Weights of a small GPT-style language model, trained from scratch on English Wikipedia: 12 layers, biases.
Each number is 128 + 32 x the weight over its row's rms, rounded and kept within 0 to 255. Layers, rows and columns count from 0. The size above them is the row's rms in percent of the matrix's.

# layer 5 attention output (transposed), 192x192, rms 0.0774, rows 125-127, columns 128-191
size [ 51  57  70]
[[144 139  72 134 167 115 179 118 146  91 139 104 133 229 144 176 101 147  82 151  78 135  60 133 134 111 131 104 124  96  83 146 103 131 108 157 173 149 110  67 124 106  85 168 165 155 154  97  79 112  88  96 132 149 126  87 123 171 123 101  92 140  87 121]
 [ 75  98 134 133 129 148 155 166 157 126 116 119 105 146 124 134  94 127 119 149 138 114 135 103 132 120  94 127  94 164  72 127 108 153 108 116  83 131 120 100 145  69  64  47 116 139 102 150 168 134 153  89 185 135 123 111 119 120 100  66 203 161 161 173]
 [169 180 151 126 141  85 147 145  91 211 150 200 157 120 143 133  87 125 146 149 135 120 118  55 102 151 142 133 149 125 181 100 128 139 125 116  69 157  99 171 152 140 108  90  98 162 129 108 122 177 122 134 123 118 165 119  85 116 103 155  48  68 144  86]]
# layer 5 attention value, 192x192, rms 0.0711, rows 126-127, columns 128-191
size [ 74  79]
[[133 106  91 137  63 102 125 152 142 151 157 100 110 108 144  52 116 123 104 139 117 133 127 165 110  76 105 164 150 156 186 156 113 123 134 131 197 153 129 157 143 127 207 215 152 116  61 110 110 130 145 143 109 112 150 117 123 130 162 168  45  94  78 106]
 [113 128 116 150 134 158  83  68 157  55 103 105 133 113  95 148 113 122 155 104 124 158 113 142 124 100 142  99  73  50  68 105 132 119 126 123 225 109 111  56 115 129 163 159 181  76  77  71 139 121 121 140 130 100 112 151 149 169 111 182 165 250 176 191]]
# layer 5 attention query, 192x192, rms 0.104, rows 128-149, columns 128-191
size [ 86 100  87  84 101 110 102  94  98  95 109 101 108 108  97  95 107 104 100  96  88  95]
[[180 112 157 194 150 112 130 134 131 140 109 123 102 151 154 181  90 122 132 133 170 121 118 130 101 107 149 152 102 179 128 127 140  86  99 109 134 157  85  66 114 100 152 140 137 152  71  90 136 156 185 133 136 101 154 123  45 166  97 132  69 149  71 144]
 [170 144 171 169 134 144 116 140 135 167 114 144  98 113  94 145 128  98 123 125 172  96 114 117  94 136 130 136 139 150 148  99 173  92 136  77 122 213 132  54 110 110 164 139 117 116  52  63  87 150 190 153 131  89 119 160  88 144 137 198  97 145 101 111]
 [135 157 132 164 136 119 118 159 145 174  61 110 119 142 134 161 128  93 114 115 135 127 107 131 127 120 157 133 125 160 120 105 148  81 134  98 127 182 138  68 129 154 140 132  67 155 104 125 110 178 146 139 174  76 139 104  69 156 140 157  61 164 140 179]
 [ 77 132  85  69 117 144 133 111 121 108 113 125 152 112 132  80 163 111 124 106 134 121 128 132 156 128  81 104 149 101 112 101 104 123 157 149 125  86 179 190 157 149 113 118 134 102 158 163  79 115 115 126  93 184  77 137 162 119 181 130 173 124 181  94]
 [ 68 144  90  97 130 146  92 127 133 127 120 113 151  86 102  62 156 113 128 102 110  95 115 133 162 148 131  97 162  77 135 117  96 163 191 140 104 102 185 169 157 203 137 103 145 140 157 140 129 105  83 104 136 132  95 143 186 128 159 156 153 105 205 138]
 [114 135 125  87  68 203 115  99 128 139 116 142 156 135 133  96 169  74 118 141 104 174 114 130 124 132  66 132 150 114 130 110 101 125 124 177 119 105 187 189 153 154 118 122 109 111 134 128  80 115 104 137 101 205 122 120 160 138 167 108 115  83 158  71]
 [167 134 168 117 186  82 162 126 123 141 139 136 136 145 117 159 107 171 108 149 160  97 149 118  98  90 141 116 105 110 115 121 135 138 125  59 134 171  75 100  98  49 125 161 123 122 183 105 158 120 168 157 143  87 161 111 131 112 106 181 160 156  83 168]
 [ 57 159  96 103  98 110  95 153 147 134  99 106 129  98  94  56 169 103 112 121 126 130 130 135 176 133 128 121 140  99 127 109 103 118 153 171  94  91 170 173 168 193  88 117 125 160 157 166 104 112  88 109 117 106  89 122 151 120 134 119 146 122 200 133]
 [163 108 171 169 165  88 163 124 120 119 151 133  86 146 142 219 124 165 116 137 174 125 161 152 134 105 152 116  95 138 111 127 151  98  97  78 154 115  69  85 119  45 127 158 127 118 107 106 131 154 173 103 130 140 147 125  77 147  98 105 145 183  41 126]
 [175 154 165 170 194 123 170 145 139 132  96 151 107 140 157 189 124 113 119 138 130 129 122 115  93 107 136 124 116 168  91 111 104  85 148  58 154 146  96 112  91  87 198 124  59 121 105  81 130 164 157 131 142 108 162 104  50 149 115 164  88 153  63 166]
 [130  74 127 166 130  98 128 146 115 128 190 142  92 106  99 185 138 147 145 138 185 115 148 130 151 146 110 137 101 127 130 141 165 135  42 164 118 129  70  81 122 103  93 142 209 104 114 111 149 133 188  95  92 162  94 170 114 158  87 127 178 173  84 108]
 [143 159 172 139 133  80 116 143 150 186  80 131 103 148 137 123  91  93 106 122 148 101 120 140 119 148 139 136 119 101 109 124 145  73 186 104 124 162 119  94 140 119 146 143  95 151  82 176 105 143 133 152 157  68 134 104  68 133  94 134  66 182 151 117]
 [ 65 144  74  70 108 174  92 123 116 148 113 132 166 103 112  78 181 107 125 111 103 132 102 116 149 156  86 134 161  75 144 124 106 187 172 164 101 128 189 180 163 193 137 124 125 121 165 157 110 109  81 124 133 148  79 143 186 133 174 145 118  89 196 123]
 [171 137 198 169 188 117 141 124 148 128 124 117  67 137 122 150 106 114 132 123 189  91 147 144  86 134 144 135 106 107 109 129 175  46 121  75 141 149 115  45 136 110 140 103 147 130  69 113  89 172 141 143 142 111 138 117  76 117 118 116  78 169 111  91]
 [ 58 114  93 105  63 154 103 127 150 135 139 111 127 117  99  84 177 109 119 130  84 168 124 118 159 157 107 112 127 114 142 123 120 140 100 235  81  92 147 165 171 220  83 109 166 153 140 148 121 111  77 112  92 154  76 139 184 115 133  79 128 110 193 106]
 [ 75 140  84  97  92 153  88 139 128 123 132 112 111  85  87  59 180 119 112 149 106 129 122 122 138 180 110 100 125  98 139 114 152 161 140 193  96 145 199 153 170 203  75 138 146 145 163 148  82 142 113 139 120 121  71 156 180  95 178 121 142  98 212  90]
 [191 110 172 138 138 100 145 132 110 161 147 127 113 168 127 199  78 178 123 173 160 137 148 118  75  99 121 146 111 146 140 139 167 122  60  97 152 163  91  71  96  58 102 167 148 127 111 114 137 135 174 181 113 134 161 133  98 116 102 124 125 148  57 113]
 [184 137 168 164 180 101 151 139 113 133 114 160 110 171 140 198 100 117 127 147 136 143 123 136  87  88 126 119 127 159 104 121 134  93 107  57 168 154  92  99  94  52 164 150  90 103  88 105 120 146 169 148 134 128 159 120  55 148 108 142 108 158  52 124]
 [133 131 150 108  80 166 138 115 144 150 132 133 181 189 186 146  94 120 113 144  95 176 123 126 122 112 110 148 162  85 143 190  67 155 118 153 129 126  64 130 141 107 136 133 112 125 124 193 184  61  88 142 128 170 150  78 144 161  72  70  96 101 118 136]
 [106 109 101 151  94 120 108 138 115 127 174 106  84  79 102 125 117 124 155 108 168  59 127 130 152 188 124 119  74 155 126 112 190 145 141 138 151 131 136  95 131 190 156  92 200 109  58  89 136 175 161 119 154 149 115 196 110 126 151 107 120 182 141  87]
 [119 115 136 182 145  96 119 173 142 168 123 106  96 141 170 192 104 133 109  77 154 123 121 143 133 164 129 124  85 117 129 154 137 106 118 139 122 177  53  60 132 119 135 114 172 140  87 141 164 127 144  92 134  91 108 142  55 164  82 162  87 177  72 140]
 [ 75 155 107  56 117 179 112 112 120 111 118 130 136  91  87  58 150 105 110 108 106 121 132 115 144 144  99 111 159  61 128 122 151 169 179 143 120 138 198 160 160 184 118 122 134  98 147 148  78 120 102 135 139 171  94 143 186 109 184 141 135  79 214 102]]
# layer 5 attention key, 192x192, rms 0.093, rows 128-149, columns 128-191
size [ 81 100 112  88  83  97 124  79  94 109 115  98  88  95  83  81  82  92 115 103 107  84]
[[118  73 155 177 134 107 122  86  90  99 177 143 124 119 131 148 153 105 114 116 128 101 132 111 167  88  95  59 139 105 184 124  82 145 121  87 164 134 125 126 110 121  94 174 113 149  84  92 189  72 103 124 175 137 128 169 151 157 152 101 146 147 127 173]
 [124  86 179 137 124 128 123 113 188  93 139 137 130  96 156 140  81 134 117 130  73 123 214 127 187 138 102 103 148 119 164  88 182 125 133  95 117 135 143 142 123 122  77 141  52 123 124  90 168  66  95 121 113 151 129 113 174 160 165 152  97 125  94 138]
 [141 142 130 134 129 103 130 125 105 131 101 120 128 116 169 222 137 142 110 123 125 156 142 121 121 127  78 117 151 147 153 124 121 126 145  44 160 161 123 154  95 106  87 163 117 165 138 148 135 147 144 116 107  74 128 132 147 102 156 161 102 197  83 194]
 [151 169  76  88 116 148 153 196 175 173  95 126 127 140 123 116 104 145 115 134 102 151 113 128 113 149 178 168 114 137 101 151 156 117 112 110 104 135  87  87 152 114 151 118 168 113 167 182  85 203 117 107  92 162 164 137  78 136 110 156 140  72 142 100]
 [110 183 111  73 116 155 116 162 160 133  54 103 105 124 116 105 103 122  99  82 106  94 103 122 125 197 174 194 106 142 128 150 168 127 183 154 115 111 166 153 162 125 170  71 169 129 154 183  94 175 153 124  82 142 162 110 112 116 123 140 143 111 102  95]
 [149 154 109  42 137 121  97 155 149 152 119 160 222 126  55 182 140 163 123 131 146 129  80 123 101 134  93 172 132 104  91 107 138 111 104 162 103 112 193 131 122 119 125  91 183  81 187 166  82 151 103 154 134 101  90 104 138  84 128 157 149 105 150 113]
 [104 106 121 155  86 125 148 123 145  95  64 117 125 154 168 131 127 154 168 139 157 150 210 115 157 124 158 116 147 113 129  90 140  65 101 135 104 134  63 145  98 126 144 144  77 130 134 102 138  84 163 144 114 134 171 110 138 143 175 157  73 154  85 121]
 [137 157 129  93 106 107 128 164 127 186 106 114 156 151 118 114 152 161  98 101  83 194 119 112  78 166 173 172 119 137 138 162 119 125 112 111 127 106  96 111 148 119 149 156 161 159 166 165 102 248 128 114  77 137 155 113  68 106 122 120 170 120 109 112]
 [130 110 119 139 175 106 127 144 124 105 223 143 132 153 130 142 138 134 153 178 133 125  78 158 136  71 116  95 117 127 102 101  81 135  78 136 170 103  38  71 123 119 110 177 124 114  68 110 138 154 158 109 161 151  81 147 131 102 151 118 150 139 136 144]
 [116  61 176 156 111  67 130 108  84  60 132 132 150  95 152 205 166 129 152 138 153 148 159 122 114 118  81  92 141 114 155  73 114 106  87 108 114 146 129 157  60 146 107 161  76 131 105  97 112  82 165 117 139 136  77 120 173 106 162 113 132 172  89 155]
 [117 103 132 156 169 161 130 169 139 100 185 116 131 142 126 107 102 151 123 161 131 140  99 149 155  94 158  82 101 105 107 124  80 142  91 119 161 119  41  43 161 123 137 158 124 100  96  73 152 112 163 116 139 172  95 174 135 135 124  86 177 137 178 110]
 [134 138 153 127 123 117 116 120  93 217 110 104 100 149 159 119 142 131  79 115 107 128 128 125 112 132 120  81 164 121 143 161 108 166 157  93 154 134  92 111 123  91 123 151 161 168  86 144 165 166 108 136 128 119 177 133  90 115  94 135  77 169  95 154]
 [108 186  97  81 146 166 130 154 146 156  54  98 125 114  85 123 121 122 105 130 145 144  97 124 104 189 141 217  98 141 108 140 153 128 151 153 106 126 180 147 140 143 168  73 172 109 155 178 105 174 137 128  91 121 157  98 129  87 113 147 111  95 144  91]
 [141 130 172 106 142 141 142 170 137 204 162 112  94 138 145  99  92 117 134 129  83  79 119 132 131 132 185 105 177 153 130 143 103 141 184  91 156 109  92  91 125  78  91 139 133 143 114 139 182 131  91 106 127 191 152 147  76 147  93 128 133 116 133 155]
 [120 190  90  83 136 176 124 181 166 200 118 125 160 154  85  90 123 151 102 111 101 155  68 120  70 155 164 159 114 102  99 166 115 181 113 126 157 130 139  82 188 107 127 132 173 138 167 161 116 199 115 128 102 134 153 127  82 123  87 115 149  86 176  91]
 [ 88 187 109  85 117 195 125 143 132 152 105 108 137 120 134 101 130 159  86 125  37 204 132 122 114 159 178 162 138 144  97 170 174 147 122 111 114 106 147 124 173 130 145 130 136 121 194 148 133 183 139 138  85 169 185 107 127 128 116 130 133 111 125  92]
 [140  98 131 162 104 138 137 103 143 125 122 140 135 126 177 101  90 164 170 179 160 135 212 136 160  66 133  76 152 120 113  88 110  99  95 103 140 137 102 107  81  97 100 159  51 123 133  79 165  64 129 143 153 128 135 117 145 138 176 143 100 154 116 146]
 [145  54 164 177 136  94 131 105  98  84 149 168 132 100 134 192 129 122 144 144 148 123 173 145 143  94  73  79 156 115 149  57  94 105  97 110 122 135  90 128  80 132  77 154  81 125 100  95 144  54 142 128 147 122  74 118 162 121 161 125 106 165 115 172]
 [165 113 137 131  96 141 109 120  93 198  99 123 138 128 124 131 121 105 145 114 169  77 118 112  97 119 100 107 105 116 125 131 118 144 153 162 121 153 132  91 124 117 168 131 194  93  95 152 111 136 111 122 139  61 107 148  94 153 107 132 102 148 154 152]
 [134 147 137  87 164 180 140 100 177  75 195 113  77  91 108  61  83 111  94 145  73 124  69 138 143 142 160 159  84 109 134 168 175 179 161 127 156  99 162 150 177 121 126  82 123 123 118 123 121 121 113 126 119 147 113 147 109 118  69 128 159 101 155  80]
 [155  87 161 170 163  99  99 132  98 154 177 133  96 122 122 135  98 107 117  99 120  82 109 128 138 122  94  82 102 117 147 136  82 183 139 105 161 148  78  61 141 120 120 143 139 105  46 152 158 125 164  92 121 130 113 156 112 187  93 108 124 135 154 161]
 [119 186  81  71 140 166 105 153 149 156 100 116 108 110 125 122  78 107 123 126  85 143 112 133 115 199 157 192 108 162 109 157 217 143 161 109  91 116 179 149 154 125 156  89 166 101 148 191  83 155 124 116 101 140 160 104 121 123 110 183 124 101 120 102]]